Each number is 128 + 24 x the weight over the matrix's rms, rounded and kept within 0 to 255. Layers, rows and columns count from 0. Numbers have three digits each.

# q: layer 8 attention query, 896x896, rms 0.0299, rows 844-868, columns 256-383
# k: layer 8 attention key, 896x896, rms 0.0295, rows 844-867, columns 256-383
q844:102128126121153099144146156129131132132112132097171146123167157145099104106131159125164106143148119100166156132169119158159103136114107123118150161126158122116159140162167071105136111120141151127111153131107121087154140133090102126112150135135165136158138104094126114182112152119116140143085162142141138057165130127111158098123132093061164111134173148112102150084114132110153123140097
k844:097089077165112075162142164149141115156112108113161155151124154134116128134099154124111123131141144162130133137116086159137074127105093120091104096101147096134144122130135116129086123099125123104120107152127116147175138109123100111144095092099140140071161106107157152165154143147129143141084129130115136103117091132096162122147136144110154087140164094168133114172109113105117128137152
q845:096127127081152106136162124145113161172078082128128145143140112094116102124150166147142131122134138146111121096139144104123128123162125131103128137115125154159118183126169124119131108115064119154094107134123128188124113124114166183119098153072095105181164191144089134116162142149150131149122129142144093125121140096142123147115099127122089135145076129148110129145159091147120080123173
k845:134131171127141064120153166077130130124096112134109092100082093126193169129160163120177092113165079133098148143140116143102128081139141181124133139162122146164118134148090189127147110125102115132156111109107090122137094112151149128086135131142145072091137135138095131128107112129130157128119103094132143132125139107113121096162142105120155089103123109172153157118106084143134151141114
q846:147142160092161124156123109163141158069135114097136125109128069150162107095101106113143135152103138130084166152103156157141083136116134130132146131134145107106123158117107168138080127105131112137112111164144113163107149170154152152141126111126144149150134147136148168127164105094141099111140125087085108155156117104125135153161174153094190130125097155157159125091069102158172114111117
k846:049148105118163075126147140087115141096125130166089115162121112143164121115176138121110170149144151137077092136163105152160141154130111111158109153139160175098096136208116102148126163115124087175151129063149098132125096114141119119117139109137113124155108091148069124138119156150126119144148091137127163132124135132136136182149079138075175131116128125115130131132107109163137152131167
q847:095105126108135120124138156094123135129102139119125075124120181060132115123148137139129130119177149129116136095139095104092106130100133140138147116123105099175132104135150149100120120108133133102069121163156114111153138151120103101124124117124131127134112137090087148068158085140135124136118073127114141181198113145123142121112123170140089115106123129113143125116130142141164154125134
k847:112126123179085127096160141109128167120122113099141076156135113111131117123142106152114147177150116136115102089140127123084069155140162123128129125111136123166147106164111121147182130160132136120112136155144135083169108147155150113095129106120145097136126145119130113155148129138137154148106104157133166140123107133200106137114123126129157062137172120086112097169136161168165089110124
q848:133154170110142142135137151109147072167170109137084118124116049127104110121118173166107134140144134113119160120127108151144098156158112132134122129109115106121121133167109116180130114113182128132119148082153162140144086158111104144130113161176114133125094118123122155105107169151154140103114095105140120144128096118155135148129111133137126158131062118102141120089179159149101092143137
k848:110100141118111148151107120139113116154140158114131116093140103114113096139076128174136112133143123118071148124122108137160127095119124100136087122105112123122104156132124123185180149132139115136176111109168131124141121122128090118106136159088154126092109093104127158158132141096160106119145154135143084112094079142143133124147118089121156086106076119140118132146140109130173138131111
q849:126114116101125116130130075129103095122118166146107119119092140125099108154148125146066143125110092111108092145109154122131153136086125095112155100116106118114119155129216130141104117169137117152076105108116146128154133095138097134164132094097105137098123127169119136117165157119132115072178089156179146111102130136154148108126140101110150114136121169132126087139135119127120127140126
k849:145141107089137165122149075102111129120134182095139097158139134123095098150115134151128176109142137123099158126126169160101131142141104086112173180110116129159122128110188124089110101111139143147126073148138144161150123147156133131144143144138142147142140073138082128089108138122138110130137118121108115147120131120137124115127145093087116166073165140130141131116119092094117126127138
q850:216135094141113084114132139128160130098157145149125126108182102132127128154132189101148117095095123142132149133158157068127118179094103154119152160095107147121116136083141126140131151168140129115137157138133087122115135170132132111134184190081164141138115120102146081150122093109104115115140162176122133145128150131115136187128158169156110103150132134102123106101113158106110115158134
k850:108105142114116078109125116135147145146129115126120132126138133118133133174107115142135104116111133121082126112134103081148141149103134118123154112126153123124126094120148089133126138151112153149154114137135116141130170113098122116134132160083147160166114148071114080215145138117134104133137132156102107112147148108121159152058145120125120147153101122130168068113117156123145112133130
q851:162120116110104162163155118127158116101142112128075113117151110137108126168136108109145134100086128132148107151116147124147164143136143132111131148117158121157158080093128152114137183125119128103105160165122147122097118125125139134128130126098112128129139155117128124113164131153097141125117140114146133138160105126129117138133116128110091105108160149110156110091132110142155148169091
k851:169152149087104133113174178123163168133140103104124108161131138125135114140123152141177109061121133074146097125128149135121148144156096130146148179136114130143135151124137094119100194121123159187070097105118114127106124140117132148129115134130105075070101136119151116161113110110139077089152139130119085133130162108126135135135136118121114127174092147155122103131110114120119128124107
q852:091154115132109102140117078110118097132127111156160130085117108125169098151166158086123137126126097121116126139129125093146095118113118170110117153085101163127143119141102137128119158137159132150192080109147136122110081134127155069144123106121101072111125104144128122149167126092115145112127142140115106149145151117125122128108125140116087126111130090117116177122113105124131132136088
k852:103109156137128120118117109136159152173105138141179134103119096149146094150168135129130084100147135153114116130133170125109146130129100156137106145117165150117157150088139102104136138146144136102126113089115121128068099088113154131114161133103126141119137150118148126132183102123108146139145124116118091155140164120079093141165156121159091102194082124099129160147093112158146141151132
q853:116123106141159096138143131116087148109082122183150139167103138083148172161168107108154085160084107141136131101125162143155201106145119142129066089134148144131116121106107125094121118169170124134110092139151099113087135150105136146114146137130108158123100107092128156113132098173161155132159112098129112110109094092098140072127174060124168128124131125079136140150122140129100102126117
k853:115150100147141122122130104143149132107090074134121142157126118118144089166159109116096139137114094125122151121112164146171120146163151122120104123132156113110145121147109125156142076165119126131142099129163116104132106088156072146135129119143112105108130120114116144086126079146101105128120147106146128084147156102140133094115115091119150098146130111101162108124193099144132133083117
q854:131137110146113101128162118134154123105126131124139135140163112105138123124103136118099114105125111133120113148104137157131089168109120124138099120146105122106135120159141141119096180153167128150167107103149123051135140090107079122103114127161097127114073117090119152128116153139127144120166134137114114151098115124126078160111122163100093122137145130103137128176140149120126107190140
k854:220106096123121104144173106122168110141150121083132157153174101172139166119174129158128121108094151124134160129134091175109152107129117118146112131089143162096135131166118126092076112153155100143127127147131086077108104142105131085135102152099169168156121129100107101114125117095122117146134149102146093149173136102148158140119122123108067171156122077127125159096105129102110128132176
q855:133094101165113112123134107142133127176078142129107087135099123144139120115124135114138126126127157162124139094125099135181144089156135135154145161126113143156135100131082123153130140126150088111134114113119127102105143167147158101093101101109137120164195088154106115157102069119163128141150105127137146086118146131170101131140152169116102112153131134117124162073157154140158120142065
k855:138114146116140111139150099154139152157065113100141084122099165053164118130090118120094130080143116142090153125130176121115126127121166120115134120119121150106115110116161171160151092109144135121133132145073071087140148115113129103129111101150143098191127170149140124122161107096144121122144142170136140116148138139135137107174158107148123112102105111091122160097126123155103082152108
q856:116111109118146117140129147143167133160145143166126141146141136148079151138150105121120122118163122134168142134161127110135167165123138131127124143153115109101143168122170122150105105151109141098120102110144142114126155106153124136163120106114147166094086139143130124106155127121105134136120108093105125121141118148120124151129136139131139155122151157123148121095156080122122142132102
k856:103129148142146103150144138133120090135161131162116086099154124104130139137130110113113134157194135107143130089144168117130165107125125146152134127119143138149107113081180098170120125132104149117092113130137161132144128141137081127141097104152109140117140111097126150125101131162128150112111139090104108124122111138087087130097116101152094118158135142144163118154146118087131118107128
q857:120138113109114146137062150139121138128151170155110111143115117111164111140097118106117100133114097101125116128128131093126138128125168091126182154112135134143137129126140088132112163150124136140094125138173127131118115121092182073145147134118137084097087127110154123118140125119147156133128150145144099126173092143117130143144101105139124144119096096105143165137143126173141140121127
k857:094160144096140092126120141097129128122114136159138089137109138131125110133099146142143116142084068121102157149135131122142128143130144115111170146113087113122114126135073139139102150149139094169157093120100112136094117149134172106106113096128087123119144157145123127133105126151134139169114153124155127119167113138104138106144150136104156148125123122096133166119181161112094114124137
q858:135155152198142118108144089153112127084097079120104119141101085103145098113112131133135119116141168111071076124148118153137112149116128094165119122142110161138168148103118119176150133111154179161165154154175146164169143095142184132112172114111178096151104122176126118173128141154116096127157141148110127148147149160187140139117101142110107112174142130154114121116073142143136108159163
k858:112106158132160146137137096129115143114131133094133128098091097128174144113170143133150082131127169117135140120134118116117125119111139100115150138134170141134106137149121138145134127137189135123149145125136127176134131123157141133090144123187107103173121123119103111108180101114125105137096184142153104168170141114157125131117124151118075131158063150194128140091149147125137127119151
q859:165102169155106132097109164140122126118149130108136137126140150132132131125161111123120108108119130164135140091104125101165151080114101075088151156180082122100133164091120139099130177175107149113106102131122146126126088103122144118144090092124093140077134111116155164134091132096170159147140112160099129157125103117173094136117136135160149194145136108133161124124183111115119138144111
k859:118111115088144114185107129162144112132126133112134107122166111077155154091143118146103089124132159160146121097151133079132170115107116126116124120115103100094112132137113087103145131126101146129113162148139134126150114112106152164096143092119166142099111118109111126100141131168133125115115129120118115146141096100132145126116140130093091169149177132138157135138150149122097132105172
q860:112108144112115132130112113135146124151096115112126071138114110145086108152182116162132138134123091119121173119126112121178155107126121112107099122138153145114133126133135103111115121112100154144139109156169175146079101109138136141087136140114207152167160139165077088112124116100121143115141164172123118105150119117130095151123090091138106141122105123152158134137131158169149126131149
k860:125126193117120159143118128134166181143100114109098104116126179134108127162155145177079119156139103105147121169140079144099123136164120082130129099143121112082136090173132131178182140055098181096128093119164177144102132139109128068091134118118174089149111162146116075129124113130135127077109171151061153131122137122187107143120119102087087114112128122093144124099108179097105109126122
q861:120096127151115143155125091117126105150129145096136125106170141111146130099120138098122164159120107120113093103084114141088128141122109101145142137109171093127121143085137123096158114128084145133115144112148149130160135111120106118135104140096104148133144099114139135116127133122134146161087160126120145123131150111128137116101096133169120112151129123138153155129100159159115127137110
k861:129108112079141079169156125121130125131156082099125131102123168111109113151110160100087151145146135119137092140112170146156135128131134084143154130133141116129135160153118152128141137110116146109114119084136150093138156098139084121096147188100101142132130115150151171149055111107125136156118155116168111151132097102099139150113166124145124136123133092133095126121137154109146164148140
q862:081155111168095113104122109155139097127149153089110090142105150126164150122125162127139126143132150117094120145161123179115124108130130160109160150119115140135141099110138097156127113132132143105110134108142143149138138148147134116131116143115126114156111090137092109103126115151089099191166139112172112122114092131154151141145103157190109125170104129134113145131115180163134118090155
k862:130097101123161099155134098128119111120125075163102146105106113119144119102136092081138131156127132115084124133108166132139154144097113096169191125142115139115110092168144114086132094135153121135183146104169145115137113171173165082138142127147121127115162032141130102145128142163053114150178116125157134144171155106141145090110176144140127144161124145095160169097102141108149159134158
q863:120133114111147120133096111111130182084124095134128134128142137142130105136113134135156120121126114120152141159120167120119168108041167131135129163128117132144137161095141146085116118095108069110104122110110113112113138155127168134103139139181123110082140119131111143097126177116185128157135110090102158113097107118147142167162135113129133165144161145099130112145113124128135127133122
k863:081134146087146125118130120147128153076110155122150092117147135121143162130130089109082118150163155124153121159101117142098155107085092147135140129103154147147116110107138118126109113125119114148148164163103128162134148150103140133104124090160116100104139156142134162135099109182147143114121088119122167106112089113137159139105129146145105194147153146105142112113137084121097102145117
q864:153106149149128055127091153175114132123183139098176136108119181112134095137116137138144120165164143101106128159079111084088158108137122079145102107150155098146125126147116142100132098115114140136118176111112139145103137126091119136114097096106139127110073133135130120105130101132130108121140140113135100083113120137130109127176111123121146155107136075148148136147130163104143123106142
k864:091111139121162133127114157098143093096111148168125093131122117109138161182120117102123125125149086101109083093124152115140120169148145095120115151101179126120137128143125155114116133153120159119134175126095123131133121086142129120118099120156110093111111098128156109141148126098130140127152147085137095119122140104154164086147110133136139096139167101169118100132108126147094146131099
q865:119089109149102129084107134132142106127159148127076106189155140120109159154127133109121183112127184136122138146133171112109125123138122076130093128138090143138090120140142161103092108086122147171115121118135124124118124089162130129127150108102041138098172135098141100114150174105120151125105125160156116116161136127159133138122127099084170077114116105139162118117125161135167159116113
k865:130138164070094117128172108120142109122142147111169149124130118149126130148097108130125144087172198117133116119160110124160159137117155100132052133156150065100176115120119165159140071090150191109143148107153141098078120130118135102127129191079111150065154122095153113148147147147122121093115105142127109156150148109142146148100120065097125074164085109154120133146109153142160195105149
q866:170167117118160104164129120117174100141143103146105101115107113115091106134136133126107122137131103177098120066121131188095131110136126134120143119092147125145123096165181133158133072120107156159125131139111130144112076137111165068126099115136142128154179166094117108133138113112170088143137165123079160179154125160179109101159101129110083117086117098163156132112081128159127131133132
k866:134129135145124117137144166158165116161161106129116087109121096149111106142133119138143144121081100095104103097132132124123178111126111113144152095143160119112132124129147113091162176088131130100128113107123155104137140130116135102123098152091106109132119159117106142125145155129128154127112156097130145117145111136129118122167117142139074136137144111112142119105126144149142133098146
q867:127114087115143121166167144061109121114161144109152138143143134102134084154126103152116136157137094142160163151172172125142171149136121155175110119119110090153125113120106116143137116171126127116106169105105080117177118097075150150158099110085101160083124197157192116092178119155118137160158146151124136116136169108101150116145174092127112130125111169140129126188121140140128148119115
k867:111156116125126150195122141145141124143163135120102150150099119109183134164090117135134092116094117102092125137162144129137174140140160125145098125129111132172146132131105127161100152137144160174112080141161168103122151146138132185116081126130135157170065187131147114127128156104132133117129145086134118141121077106114099089154134150121174169099084111094091112132154061158096125121126
q868:137170168156143118125166131145131137134124145132114126160130138127124083133114125142137071107154141139157130081112123119061160132136099140164081159127124180171103142130101138125118112142097128136126131150107114139150124101082120104107140112135144144159140117123126123111111124147164130126161127124123141126124115145161139143083150150122182105100136149145097127124129131131138144182122